{"norm": "rmsnorm", "attn_scale": 0.177, "init_std_qkv": 0.0303, "dataset": "wikipedia_en"}
Each number is 128 + 24 x the weight over its row's rms, rounded and kept within 0 to 255. Layers, rows and columns count from 0. Numbers have three digits each. The size before them is the row's rms in percent of the matrix's.

# layer 7 MLP up, 512x192, rms 0.105, rows 272-296, columns 0-191
109:122102129115174143107152084112134124113118157148131156115126132082074100108116167066110141129151142095147102110114167084133124092133167128111130111159120127101154129115123142145086171083108099129123180162132123135144150123177112100118091128143136133160111116103151112141100146116162115171086124137099091169128114143103102115088131131072135117145135141138129109178190102131150122118111124125146126138126084146116073124126098096107144131108122074107076171162113109131160127146136123130131144097136135113110146157106136126173143149120152136130164133129127128105124136147145113116
106:122086144136101135132095124184112137136102079150129149135158169119162123101133102116135121113134133121146119169138099092162113093101163145114096132158109121133112124133138135098134150124120144117140114098141119165136127121177135095126154145152110081130112112162127168096107118124102099113127120103132132141112122126109115128058155159079140165072137113148147161122127122132097121143115113146160135169111129160099130129115094114119171106145129079099107133182122157087087143140146120089139123084153122104133117153135123119129117115070137114133138109119157095131142196141156068122
096:143125109111095157100138129110103118103120103097150119120128091122099111095133100140151122094094083161115123102112111179086182132136148109118107155135105144159114147118116167127109115080143121117108111145081056126101125153109192158144116154136155123136128119143142109146121111126138094173125111103156151125166125109140133161139111140139126098160199145104136129133154134128128164110135112082122151133173134123076134126148124161175110154133133126134098130123150136128150090138090111143132147141190116158144135111097152103139092168125162138130094156129079129117137124140116109143
101:156133141161126141107166139104142143125113180136134125150117102137106131093178138122167121093164111126144135138155143102142120123145154112111120080160125098132119142110155114145124136138135123125175130119164161144120098160085096164115108144098112111132127114126156123132153136114160101138122106151054157143126111125123132156141115109105162151128148119123175133134044112156173110106165092106104112147116171112137139121091215103147125158109127158104151137149121151117181109117108123131118155130121082106129159103149117145085078142142111095140104142152148134133143147145138128123
085:172150122156104131118126127110111139068142092095153091150135136143125127164103112103092149202133134085135128132125112138121124135110140139103163155085128137098155101124168123103152102176131087131102168112102117141116136138144110104104124100109137127103112149110115143177118114129088165155122107174107116128133153110077104115108140136140119082149145168136180126121151143122126125141115096113119111145136102159123110119129135131099145133107173157159097147107151141128130106086106182120131143158098127138110110141152116127096136195094105132114100133095122078142107161126100122173
113:120105143102106147144158105149176133103111125098117137085151097132125143138143101162136157145167136091153112105132113144067117141135102117162109112106123199145140178126160121190136146092136109157153103151142111081153094122163103117129142146108135129126094141114146164117156133121148147151053117138097097135140077112150131144110141122155111120116112143148083109133169099113154164143154124115138151155080093092121156142119137108110142112121137115078143148103149143137147094121120112139154154133141125168117133173136125108124166101145119117107111092115129088137130125119084134145
100:102097134069087157129141114178104141153113112125141167073148155157153160150114188123101100153121149147136117107142143153151122105114104137102102138130134159090127138210102131110095156136111160113116148134146150153129118149126110126108128141162119157143148136179150128113083100120139113097084100112107124159172142140145156090122123151162122130103217150135110165130136101107118121106106136121101089114124118180096137150158157086109115118098141105160122129142122117148124121132132117102132127091120123107143117130113121122155120128147117147095149140144116144098130156140107151162
108:146125150140149119142100137148121111153139175157134114156166126140132160145120117093099145071101118064119093133120143139110124120127159108125120126115140108135134151116126130078122097097060141137105078121155153151175098088127115131144155153148149132167110117146131172090154099082124136158166114106158155084089133118123117111165112159180141094144175139123148107124111121138134137149132111101095098126138117174099128119112131154128127107130153154138105143155149147133143140152132131103142102141121140128187085079151125109134092078116131122109118105131133142130099170168107140146
102:107130142128094114104135142072135108117122170120152122109100108135163119122159133044114095128116066080125121079148109129120111098120142112147118130075094069118137101122136121103139123116133140134124095134115154136149143172084116089155105122140136168133149096154104081139107087127136107104108106137115142139141100150070136109108144140111122134124158154162133135117142141128117105102143113169179139097091150102118108135121112110099143163109123100101095131086130124144124151147137114123122146117121136128129107086177121079135118138133147148159107106147117146088151079156138155141
096:122122130093143100117120154133086094177096164135167154103155119129124161158096119142129097133104131125130184116099106096127099122099131176141184143114157144131128115101110116113133117155159117137137121129118127143171120122122160134137154162148115156154157126145115149117162146147124119140137101118143109136134075105095130099100153106164110083136136122089134135164151123093141166122172191086111117174128096110155117097143143125099158134143160138146183139151153132143107092089102155156117125104111180147120087138132138126116183143138151157103132148082139140124141148123107135115
099:109122106127139125150156117162157145157152137177081127147122137156107185102176133116139175125187111109119134112111136148126108113136129137149075094152153177082115119150135153116083111146172126124126142121107133146132121127132108130142157121146125133163125151161142152106094091112111135166077117153129099159058145100116122180165101150098079104146143150121108095128173136157131129123067148157097120131174130124103092143153121119111118090122156117122111161133107154140120135129119160150156149102109139129127149151138142144141125147113100108124114140175126112128160097147125119112
108:103148143151141104135152132116101132083158122045117126128126099129098119151126150120114112119173173144102171135113114170162120106141107164116106142133117137159130101109106133081133133111144137137144137160137123101160095146128126113113110136125118125119140103166142102121123154173137127171170092138166127072107113122161125120113142090107127135083094112115088153130098144157102132140116086169122096178101113129122160084112124155072168132098121148152097162135117133114116167135108095141147148150138119104144103167119144102151095133137093147093133122124133136130101075136099145146
103:149108117116163139147121124119118122128103080078136122116112165107141128135122142103096091089113134115090119114108115133161104084139107104168092154122140109129127152139134101146157135108139096158102145115126114142131139110118129088129104142152138144124122144084106161164072105127103131122095137185127090125138097119099117126121122141110153122129120144103136149146123156157079161130111142083180125155139159134148102065139117133152098106159124130107191143123138134144079104128113083127121142138145124103125169144075128176119136091175096071124113134098102113101152130113107159123
103:090154110163112100125116075106141151130124099140136129099143064147147123152145081122121131132114099140111133188091141121114127115085146126125117109119161144145109158119124144135123152114142091099121146168113154161108151120125119099098147075112160147123158090117129139133159168131108126095150114116136086147147134096143134154166171095123130095151143123152127124147146171112096096117143106096112116144136125128135114137128155111107155091131044134081137071125161137111116105139115118166106125099101126176070131125106151151146139114108123130120154083142120108149126169138128101128
108:123105123124136120123129114075099126126143134122148084113141120124133115164158094060113099101125097121120105147137109110130111161146128155139092096130150151117132122126133137162138102135193115116098123117135189119135138121118134117119144086131146111123074150132134085137100135098135112078140122116098126137116112143137099118144117103101127103144145161131141124124137157107096175076141110103091175126131097055071115106107136114156136088181122146170116146103129110140147128177120109065120145106132156140127155088110104093111123162136162116109136150142137106127107130164142102113
110:158151148137098098133116107124106124147130112124115199148078152084110110173113139165127126099103130134123125106153141139158111072157147145141138131137100127123161139138127115109141123117125153114128105121138083127140137098118177113142124146115121141150151106139130121130144133116172134115103183103118141084109138114084157146099161139131134142102117096161090058093095161174140115145102081116154101130122065157117149131125094112117142085136109118130126163106156078094143173158129134113119161166126134140125126118149146093131152110117171137147133145095107095099133153095127110132
108:110178124093178137101138135151116138098110175129142102117162147115145146155102146138122131120136099135147118116153132106093123121142100087143156186121101119136091158123107150113164114148131160125107168128116090152134165139136140143128126112135103127159103140089125087159092165152104150169085156147168060142142119163160114145097142101132134126117083119144116121118136140105144147113134149173136121136119130124177146112126103102159132151145137139148136068113160131123148079139138112138128099092157131137101130124074145093139150119108157126118144168142182092138158126107132131169
102:125155126110138097130138099127172128150156117156147165131138141120121148107172131134135154140134095135130145092141140166108167140120170125133118141130096146121137143144139131066113152142095100117095141127157168142089118142125192131124110130102152161084115140103128110096096083114106145118145142119144126098159116134162130082126099179138101175084151103139140156137138147112106104129132142066091144127094133154099150135096109105062105141094120129109130122098126152153101096124146090133139147128146108153127110088097109172129101144166136123116099162111099123135165083150112102128
099:128123123128120108158122155148112123135129145113141113109138073132125137135160100134072121145138111152062113126138114130084167116139135119152085141174138135099087120185145142147088111056182149127124138108139147123142139152122129122082116112084090116103128115133142117172145104092116147131118135173117115181151088144130136114132135095111100137147134098148138124109117079120128131101152107103151103122158109144138097108154116159097144125137107136127094118147110188145103116127138139128065105146151137104141105123140163134114133111175110150135083091088149101129115128141091153137
096:168131120165148122128124158102170139136153127149186126175135119144102134164139142091110126112156140132097157110124123088128110170166136131098096128129143084131083131135131108095142108134142117098145141125143115123147147118142120120130122126141140120136057124115094133108161111097101157092151131138135141128100102121114128142092100127136137142144068137125149104095087133120152092134121087147116116071133100125102123163118139153122153157099161147125113124096085140129193076123136120115107096174115121116058160141107113148155120094143160094115110076113112166115114134151116126132
101:120115149146124141163096123140082110131113087159141137128123142109118088125162140138076146141166141100114153105158136079067085146168105123085163157120101144117108096174151155132142145133135145117138125127126148128120132117147155119138132162132121192157123106158114098123109074165088085150137094127098133149118117181135073120148133128105116131136120121134124112124088115101109115119119142134131102108140118122133127133160152141182158140085089096149119132107155151140166137124082134120164104120156116133162149117108169134130118134127141133158177094172115120139173114165111137127
099:135104112128099134122103134100079166138173164135138190110090095130134117163152129124135130086171148126075116084113127147114129150131080091134144113105112113132123120145080109108142181125137095150104140151137089107105123122128128166159180112101143157134104123119119157186141099136101163147113120112106142102101095119116106094133082146148145138145102115142133142114158159108128150131139102144113145130122133120145155079127126122138128131151150137160156153120099152128096106119134134161110155165133139188121120110080130102122133102149088063122140090142158121121143122164130127156
099:140126119111114095115106106120142115115139127110084089111098134093129114145164122136100069138124185096107099109156127098132142098173092124105145119146094139125136180123154142112097087140132105105111153122110126092153113118125139160129184121140111143148106130102109139137116148141139091168124147093156131111116125099128117120102127043126140129153142124143129184104139125147171133113136116123107138096140078100114075113149151134089177127141098111100131143158160147144104102089118114161131110148164170127140155121137111153150139102095130154115173132137101134156132152128096099103
092:127167159137125148090143162114107122100148123145162129137128100124140127100162109109117121132149128093131124105158087092102115134085134170132118105122144109140111130076160151103140169107137112118063131137123115148169126109113111108096077100175159098098084154091110136155122081114118124141114114137133152126077194117142106143168114117114125108154111166132146138099140129131143151159132113116131143189116152119113145127090132114130092114097089115096092149097096125133082113134142124143155106129134146176148106124132110138096126118152178117128117092135138103136111150164172123101
112:134148157110152152172153122124158136145161142145138132101160143103095133167123129159055098108140115136126101114124122129163146134105138143133124131176105139080129135122147095163143121131073151143143112138104181122120138100143108132130117129128158143132127181120115143173155150088151134155112154090116095093142119106155180114105141127151089135167137167130135143139091090170125090147116138114121138132098122099157113124104145065149131149093148102156114109126141122142171131108148102114133110161127114118158128124136150145123111100116094147089137175146142102099092133178170156134
# layer 7 MLP down (transposed), 512x192, rms 0.0256, rows 272-295, columns 0-191
109:168177126117109160091156084157111146127123138140179122123129119097129125139107104177126152111129101154106086174135132121168116101128153168131132120106069134095115151156156117094118177173161132167131113133112094066147157083110155146141137147154135148129125144145148136117119139113110131098146115139093123142146155129160158111107114110122151098141149143159148137151108094112130138106149102118122131146143146141122145116103102121135140125124140174099151134087127175121108150138130167139162129110160159125122076176117112130078140102163174138124116109119147153138118163082100138107
095:157145125130142082143174120139144140154130129145120136144109142146167130112133114136102106157126155139130153131109158113113148129133116137170120113131141121164124120100118116150132087100103159127119153127144150079126131113141122124098113107105139173115134118098114126180108176157086108094141170111117143131122135151098075160106139151125156195135115201137140139130194123144148104190154140104150152141107097118120106138101096128112139105105163129102092148129138122152125133156124160088120154156143145145124075132147127090146102130178120131154136103141106117112134111130097080185
098:115068143161089155162107101125149124127127091115148114133102150156098126120119142121075150110157125162124161115104116129134147111133117088195125110113154157083129099163174096084091142126113108116134168132121121136125161120143155108136122164154166119132092100165134123134122146144162139154079139111162105118105146119106127150147126166128123105138139116151135134102135119146094172114067181120159098120131136143102121124089115124103135122136105117103162130154145144097147134133171159172134118122059115122124109155132095170137162127123136141125100167118147130112124090136148091127
101:117146111119118132124079109113154093147102108090135135102139126179099132138146131131120119135086172133095144123137159142088125149111096146103112145134137143122099116116098147113137099107087132126101152118079150134143090102130086161137140079129126116092118136151098141124141162119147114124110142147130140164099130124115103112150121135203131123141135138109128098109135089114155083112146144131121147135137121166120151175098152125106131099147152119151132141161142120184139148147141181082118148097112109128132144137170166151143130112191105148060100143099106079142172147131137153152
095:126112130120172147187119126173158170132119169146089142107108120115101135146125140144143099104176122096128138122144114111136111094099136095170131117132140142131150108147145118136110144139145129150148108091122116140121125109141114118172181117110102130107116098101088138185161117146169124092149123168129141174131182114161147123151118170147147150109164108118107116142158143127139097119126161132155136150165179111159083131145164117117133155099180122119157121117131154127132120131179143111097101140128141116133129137156096144154108089073168161149141119170092146146144136096122119155
111:134119165142137085143152114115104132099147136096116136118128103152123109145123140091138107135128179162119120117170100161111122178107107090106133145084153137124144139120162138104112125121145117091118122115118139127090133097103134130148106132138101138204111159133160128125112135141144112130148140149123084133162151122156141130150077092116111112100120141117152130135106165118180104129093089094165113122147131140131114143155141163121126064145097101146179105130077102140108108124126117084120119099154121159153144138145147096101130066128105125131086120079150169078121129149098117112
101:128143141141147140111139154143142112131116111129111136130149107101128134115145121123126083161082162140136138098145105097120163102092154088117122093153159076147083116046156119099159140134143106122104167087123115089144113157125189137122126120063103131163074126110098109132142167126109087107159146152131120135098136131149126175130117095098114147160128121121144089118151136133127141153072150140123141131156107102143115112113115156127139126152113167103102114124113120066170123142107101131146073116106132129102093131133160152121139129105151107139140132094146105117149159096113124141
091:116133188089125082156138113123122131165087091159179119115188131127150157116121165107144141129142154123120127100163115144101132139120094126083108131148161126135144147115101156132102034150109110123107166152156151140109112109128068143123181114121116120143153110164115112144166115100133132132122123133106135139111111125122149119179106128137150155134108158110135123120083131157140139084098093105110144105075125127127130164127120102139118134120129124105119122154093151145138109122082099115146126096108105127135160165096093170126126106122098123167113124103108089145128145117107100151
100:102135155149114133135101124150134118134129128092144138117110110091089162145101158154178125140101127105092116124099140178137131128129119112108157109184114133129149112067175145134140194149133109144108160171150103093118109119122105135146083135108130137117140081098146118131148171127112141093172138105114137093129151106164132159114142139105112145127077108132088119117146136161149159136120127128131126116142133110150122135122085135151128103125134137136110101121102062095124175113153110131142100170143130148124143072128119115112117105193089121161128138131156100165142151116082145098
098:091130099151097092144158122116151170132156181117129103120161139148121172140119085134129130112126149147122097124148108100122146098111118058145111134133124148139103142161134103153109146099102156132115133127135141111107103141124106118111120137131179122105116131083153127107082131134111107099112128122103128139141139121157124135159091130116136138103142114143119106095095121115135113168129167148136126135098165126167065153106145166104159136109159152207129142150141139169109149125125162081139143140112112140117115149103135140174131131087136119122128099181089055151117121128121161090
107:126126136082133140127132118118155071128121107149118115130121144108158103070153108089201139108114129153154152135119107152137164111121122140145152128121094065137074109120113120103144142116138133123136151128133064113102124147203106139097099161114142146125097139107129154127127164156171127125104115161182135123157149134135126141120162087087120102137114140136118169120130111139125136114180110101130148154075144136131104112116117135147150174113139130132108107130106100103124164177103105125111099148145089122115120109091149119170127126138117142087135122115105124127161127083152094135
114:121131157111155153119124146134130133133079109090134117147127168139117135108140131123166130140124160111116109124170159132155137130115108102160144149169117121114113068167147152155152116148131146120121130070121100126099127123094141107097102090161123151117145149129169179090100123111164116137126131150160125105124142081097085146101149122163117154086132121084126130124109120091156140102127132127119138131111087165146150112118114141126140141131068146148120127098107119141083120120120107160177131124107099139092116145081190130093125168114180164131127118123080088107110141087110113118
109:130149118129119141166151134114082182096154147117111147134133115119116106115126134126088101140110142083106131126122190099158119131148184145114105119148124140132119156152097137146120155130145122133150107113092156113177131143103126126097109060082131104146160100141110135131159168103098096136139124108104169165133116141112087143134089146138138139136117102131125155137122168124156152167194162178129143160192119163132125094132109109156145155129152136122134115136131166156124123133134141171095103133152133092089114113136110109158133093165127124165122122104100131144151153082125131133
098:123111119124130177081115144119133125077133127115120135156124140106145154123091120153144120085107158140157134141127167144117094125085111117158090131126064155153084135101149146094124135141126120148123121135130136073144149093144114119109101150148123143111156126184168145136119139169165121052163132107130083130144131113145108107125174091131091130163168091106159121133098098157125159126131178110165139099146136096146103125134133152180146123104125126149127112097127164092159160128103106144161128113134084137141102122109179141123123141116126153129136135127127148124163098121123119163
105:091133110162099133106140115100124154102118119098137128110108120128140135098106138107151098090124134110110118152126108167079078107122145126147111107083134120100180147079136124141141122109144108136108160178126118131121149135117148108135161086136126145125159054164067105153119134184124171143136132154047160136108128144165087130129149156156142127160132126083120120102151095127134147095119134115134103132149138151132118117145157119126174140155133107129145078116136135206124130127141112124121123121159116128164151139151120129119152130159115138151113099095126125109148153164112132097
106:123111134122122142160128094138121133111119116139094088152129102115115153091109114147139148141169122137100107109112176131132112169153159134154138133081126132130138181151125148130104149139131124082148080158125098081131122114158147139118103119148139130100132116093071133120159085127110120092117127132122127127138097113101141110081115122125137131154121110131116125114105079170161123074112116116161148154101149113089120108113137138151132113146077116109130136206134122120120152139128108141081139149152182144147142174161136150127146098135118099125127105128102124116100053093161133076
108:085105108133147091123149139159118084126143117157104136148154097126105119114150156115112162134136126162100153160123097111133115134111125130148130085098138139132144092144141174120156141098158168121100141121148108106125092111119128067130163115156095131140103155131103152147160103167125132134139124120136170136161137122125153142149108098082168091173094164097110156117131117151111082158143132157166084117121101164116115110182167133134142150159173092140150120129166167151183127114124142130136129102122145141131137129149151108163142108144157125086164092165141157123119149147122134098
094:138078143121149107117120095133133158109113141153147138154114147120104122083112130140151132155101128169101131154115093171138113123119089142128116131158129113093108113128128131121138129184143107137149104091120108122128146082133127142155096112113128167125122149129126138136121163131101099117083065145109102147107138097099111112133132133161118168122109092110110096143077123146142151132145134133129096073077129128109099139094066118146137090152157114107139151098117121113079097078123139101132137121106077132118166163164107166130097139157147129146160163164174129115133108128167112165
102:162103123128127154106140167168085146135144137109082095136110125136103115141138105179163133105104157135123126155126127126118110160146142104150138155111085135145173189078122095102118141086102136113128113119143137147103150150125121116106116134120132120114102110111145090104081194128153095106169128131148110125125128133165129150132125138134136173141123124100097130102109132070119130172142144143121129090104162149109097145145131114142145173106168175107157104199120125090152143143126138138127151141161123145155124109150112135118139172118112127137140173146090139104101140138172097156
103:097091174111103125117138114136106125133148140143094096162135140085126130112093141103118099120141124195103116149136138153126140100161172163149143144144139178116151129120157199136156130114098164174149096147125151144067118130153143124138102164138104112140116125109186082106121119141142130144092112129183074130152128107105126131136126110128129152134122142152170121129156099131110088116114127103105092144113127124116081116096114141172133146152129104114131164164123102106076144137086169168151138150106144115150108155144134110153134148146107112109155116120131126135094128130123092110
109:159173110144114161157097150160107133103128153136122132110132115076126132150161114121150151137124095112086175114137106142155134110158145137135138177137107143101157178107123096118144095121136165138133119140179116148117103113127121128100138077095163154117119158113131089088171150125127138086128166097156080100137159140138105103130134129141138140144098119121178134113108165111139168123119115106101155095144132129137130125141118171110091098084115136151144141152103132114098124139119098071077100107135168109131161129157132087094148147123137142080118123130187134117130100129135121143
096:121102130137165108085135087122166135110115126113114127118101154097111168127111118126098149116132165150109111118111151084150159100107128132105106108086118138127161164152148152106125138141131145117106107111139143185115153121107141128132087097120126135129086146088124110126131135135147113137131153097137124122128133145146180101119169138155150147097171121168114134127129147118096120089181088114149164131129158168141178174139109099159109125116162121181149170089134145169131151109133137142175103144085161124156127094180167133090138112154123124172131108136110126105119107122108157162
103:141093106114104149111123142102110122136126143137120142119124138117095126120102145080203157097128128106129078123106113109149106187150127119143119109091092150120135092143141115154135151163109099136130126154142157127110116125173092152123149127120122126106131145081131117114112144102111102140097170156074053136122121147106115152166108187126139154139190143085085120117153149123127144148105136148150121113093122117097150110085134141138091102105150113104141133072097123097076148132137123108167104134124146129113139137129115110137120128125116124152123094132165154132179141110169109133
100:094130131111133114121105140142095133187082129106093130111134181185143118120123140118170133152089134131127129131090116129123144111118116133136094194110155139148140136147103156150136126141124152119180125109134118134115159198147114115188155125122131124127175092128133104102109132157148099132059100141151119161120143122098099091089170140082117130098119099145116132164140132124154124120135105142137109116155093081120077128142099090142139130100118141116167122137147158138112130157095111114087104137139086130118174091119112098149156111131151125137118109114139146112102136091132151134
# layer 7 MLP gate, 512x192, rms 0.103, rows 273-296, columns 0-191
099:113141125080141126190150100150130180101135104145081119168095121147108106126111174183145147124112136144106132114116140123140145123121135112133083104129101080140150134128130083117126103149129124141126110166144153112142128122129102096078150156112119162128095142140162125128190163151135129133121098126126155167132127149162089140121136119121088160126112144146178120132163082130114111126134144136075139143106135118112157134117134095113146096071153136101115109118104096150087115145150111102146118130119096123119079147157158087114123106133088155085125114126122187121124156135130097102
099:119094118101098163170151103123104156082120111093126146137118135107163150129122129170141113145122083143125114115147111120102117107149129107096107121159134098125100114111117129120106083094131133148164165161121081135121162156144113129130159136129161120136112154089106116123122113127095105153103133141117123132120130075173146130115165153128109132146131106153124115130119153107130116136163114134100141178128156071126150101182091200136152122136121137151142121155125136098116113164163118098155098120149098148137133125141148102092092089123146082170149118155160105137130117170144096059
103:120138113085144136139137122103128102139124108133116153094182103097146112140114118138124119179083129146134128124135117119101105119159132099136145100121110138080113137123124124090146116125145128111096116120069108139132082102121138094099148086115179148126112170145103143128138163135113109141128154122157169142146120134147110087093122141165127150041095117150127158150107128160094121119085133167100147134098105154119095143125133138129100139149116121163156116126119098102136125124181159093153111129192160137085154100114129098103139163091115128089143159146114132137145127105108170147
098:128123128103098165126130147132102085161102155140132147118172143152112102110090113113112134166124109130156078113086144151153105116125127116163098157155097139153092114124158115141137135105091145129145120133113146107173125171158122078132115131145164122145134112133148098126078099142145070173116117086128180122178134133145125127164134130152144130149118121118073126144122090138140102081098126112107103113123102124164136135126144125122134121155084125116121114075182103125129114145106103119137100125122124074147142145117102140148163065150133118160125091117116140077156112121097120119
108:153101119120164118153193101111159186131134141119122147102145143150105149147118158142132160133117144140149127128142117170123161092109158097174166099139128144112123128127127099106168091152116095122151134106141131125089124119107162121153126126136119171103132147137143136185136137104150139153156106154142075073101117123116121178110168122130110190105130075136092125109122110122150134090083102155155110174131125112132108059124148153108138140161117112132126116128084130084096135121142117111124125116129124179138097138141083100106128117125132164121099153106110144134153123111116145112
099:154135102112147149133092134114142107132102170133139151135138168110151170119164124129114096158128151142134093151124130111138164110119119117075158117147106132124120125092122109082150152127122128122116150115112127141150102147114126150116112136155135127132110157115140130102138109160149132117126101134113100131162070130153154173169123159127142125143191117131070140140127143127119186081118128109150183124102141124104150119120127193119169121119144159137111136138132075114129178169102122108132093146139132171116115131071135147144131124125122171123170177147107118137170165137149196126
102:163116121118146151126135098120131086085126113100096148164142075169129102118166146108167125130164122139125115134139133092131125150104112131130135153152134121127144087128157100094170161113166173108125129130115133109158133125115157078138152133133140118117159105102188120143111128143133126135126137122102103114112155097161068143133162108120121143109095107112132127124142136122127119159060152176103166134135163109113128144121135177124108176131102097141123116109180097114149112103126115103118124084132108145136124159118145119144139126113168169200090162150170137142092111154152125137
099:100124092154116123080119132120119152093085152156131105100102147102168152139153150103121095127125135141135128115144123084097137114111123142198123128088096097144137101111142105096151102117126160089078083152146132113148132132111115068185137125119128126146118128125112129108139125121152093099121132122110143113098147126127095107137083136140146117110162120136099141146105146131105086105135146122133096127102135075088140165138103122114092149099131096138156145068119122131163139106122139119135105125098105120110101111174128122145110151075146082103103128164074156103129110128110146174
100:140138173125142132120201126140102128095129131148126113093137109108158142097124168133136149080158130108111106149113143137145140118081123124136100123143123115116146110145117103081124141133091135138118112120124140104116130126113131145130116159080118092149141159072131130159158099129091129152111168115060167090136109108149121148127157164106150153138140136149148125120166143083132093150076162168150141173131110135139152171153092145117094122164140128132073114102112113157075166122135169120112119119126121128098137095110147160126150115094139132107135120102159146152105110074115147119
103:139143168143108118206076144118142133112103158132106124132134079101132097165092145130139156133182120126169131109106135116098137107114099129123140119103103121123160133115110149142148122110104131140137103148122170150148134122157157123140161121097137130156133133102142140114095156152149157122128156060076158113101117122121150103156166163158154113125139104130187095112177147161144120149115114151129115136156152089140152127101092147139136157116106096095120125097114123112125086132154160106102073146147151097085096172125125105111103101124159123126134151142167124146145106141131152138
107:106125158121080155113164155165137077156071145164161117126177106099142152134149115098137117127140089166165121138134108121083159176126158135135139115115119129081143163092118105131136128132164130111084110136148140121113165140111147134151136103122150090126148158117149101095113120114124106131132137109116149151149166166172130143128126101126140131103157156169094045121145133114177084139140129095122133128139152163093143100124136094152128105135127180130141113131102137143148143166144107121114116131135118132122127095117152110129153125123143112175109186138076138130164113118122129125
103:138126149154093101182104096129140123138130159165112160107162115099126127123151146154149171107154155122126147140138163128146157163119101113153071159151109144132151136131108135144133088139154094144120128129122142130108124171134153081147149088134166147121166160144148149153140159141148080072158092109150122109114165120163083117143145148149110110134132124128121119132082129150110138130141099167099134123135120150101130151147078101140118117125117138132146131146105120154125088121137105111109127138144062098088117128107121103153093143115160104167124145088168099097133126156085088090
101:172109153106161125138126180119134118126123153116117118122107116143153129094095119141097148152115174132158071124097104170194137099108120132138154145134115138116120152093068156126107106152132101122115123120117147093159107090146133121133141182141141126115135107137111113139128160089136147167119133086144117095150117095115099117129167123135186156138117130163120138103148176102155106120123142127152100100102159119157141130082138110160122127178170098136144089150091123136107141125155074127147121121139135129154109137105120094094098095140092163126109142078151106135130118107090130128
109:131126139099154134153071120131149112143164126135135129119120090095123161061123129113115118183125107132140107099134151106140137127141104118125138132128101107113111133140141074128150114106098154117117073070161134145162116093171147132098119105068118182126100158094137138152095123154134132124131178112131100133164126149142152073138094101142137114127128128122139124121104145171146124153085134145157099120104141111106139173119113158127090144118089147089078142113133112090113100090122173102132102096117147137095150129103144084122136153106107132111136104131124105155102129084132137135
110:148122135140181111150127133091173097163153132148165145137096119137118159157111135122123116112117113167106116107113151136157111101150152137136144101153105136079159096138130122111138125079087147120151072107066112144145151128128142140151151139125151126126156101127128128151108156136166130124138159152112112099129077127092082101118132124102122182140134102107103108117069129180126120135142070139127171154128100130145133141120128123068151116119064111136141156059126105098126141147142133152125147112141100160163103143148136105141165079133141128140137144139090120128137126140119125146
100:117133128134174134167190135132130152103072155090147163155137153143102151191087135066132133143096103159146106115155147159087083103149120067114108161122139160099153134103122140129140100110133139173113153102093148156148159136139121156128124096120155109134130138087147151127131156153096120143133095165129116134102101138102129120116134111105154155102101086108124139139105122110130149149113090164102097114107096136143142119115121118109118156097113138157139081111113156095146083148102137102118117128144155107103148094144151108134116136106131108129124143138132061123149158138146114149
100:115104133156135131124118128130098144162097192109164142122118138091129151125078154114139153181086145132124155167135087162157115133123117141172080141164133126115147093130078089137086128138117126105112084190144144105099112160151129119098125163084107095128139126179110119157135126112155151109118110143112128163099114128122096064062116131134119173131112116112110138150151115099110103095146153102116113138111122133117132112114133092123120050126132145155154120112130095124113101130116144115123132136133136165136112126146122148109152127125148123133117145143167123132144096133070129130
094:123161110154144140154148107123142120132154080121171107105133135118158125122074162134158139126083192142138106174100115143164149149128088108161118121113126149129105117085139164117130090121114088189129158098135201148111122108134134160127125142112168143113139173144143141153129106120141117161162166123123159133139130125118109087132110157122112139116108153139121142099131141135115118166101161126097127118117147146130130128131131142097093105139145096113199142148115108156082122112149093132140101148134150123089133131056165087132139165159100127124131109140130106165136136124097128119
109:127130131119116121132150134114148153140078157147118089140119133126112087089124124116137107116119088169178116148112133112104079097129179163173110154121113110123116117162135111141131125144064128132136139131115152125130088109155111129070080142120129175133112140136104110145084165122163110129112109127134106125156120161138103127112095127143137142147166101106110107122143193093122132122124112094093153182122125122144123119127173147130122138142113120112130163128124083123117137125091137172164193104136168155107126121164146097117068116073145161117138133151111124133139113126123163103
109:131080141162098134131120103132140149147111124136093154093139108131120162138145124118137107134140134132082061152138133130118087134088122086102160124152171094089148117164115119133127100122089167130107140129130115145124157190119166134122141138123131155106111128119087118120125102132093091166087128102080142115141115128124118092148127121109093157119120105126124117117134097152157138193099136098102099180122138143153142108142142088142090122119128135130132143105109127140124167151154072131165149077133103106125160149103188123116128142119100090166108106146137141139131122117150182121
097:124134125083126096109121175122131102128079180071123127154114129118158133150149174087151133125122118163134119164116130107158127111136116127108150116167093120098153110137138059105104162153136137089090073124125110108119159108129124151088141152100118151106142121166155167105158132115094171133111111136135110120123179128164134156119138163141077165116138165136084139121117137148151129125134155080142111151154139145109141144115139141136137134136127125183133137160097114119117107146134121138075088138120125127160123114129105096119106144110152156105136152135149074147140130152131072148
101:135127128155122111154154094072125132168154165093144122148146130079169176108148113113135163155130139117105132113134137136156122165147186156127155127143126115108121163131121126139170103097114129085147112119116131102118089142138189096099135132123107111109128121137112165124101110110110142102163100179092147142149104157203106154128131092080123145117119094108142114133096127129143124129088151098150104105108177116150153155156118121135092190105150113131118121096106131113115141118133134139105132123146129138107109109113114162157103170139154110137119170174147138131124153154159152126
093:111120159142131101147194166106070111126106161128130096116140108139139117127117190128103112152087100159112173145107138117107128136166104126116115142142084126096123114130115105127086108138113155131139138136133102091130113151139126177106131103116151168130126121142101109123100158123117083144158105110082171132133128119143105110133146148143120161092139145107196146136112122161154146173144102145091125141103153105105142108138153112134148106119112170135103108155115119176172156084140145136160148160119158135105164152108165108138132132097147123102119142095105107153150095154089125151
102:128090175114147153149128123133116115147179130157155112107138157095114146127112140136082095122107136085145076101091108124190136143089129120133127105196141153126094146133123146152132145129134142144147131099104151112122089107114147134138127135148107153155116158077119132103134087129093149179105157123101108147127077092149145107133135148136152132126128168117099120149113104121110098150147130136159116138088140098114107108123139110144134183078105131151078143148164128151129120104110117139153141183112109129175115140149158104123128132091118147147128174112114084097131135147108158094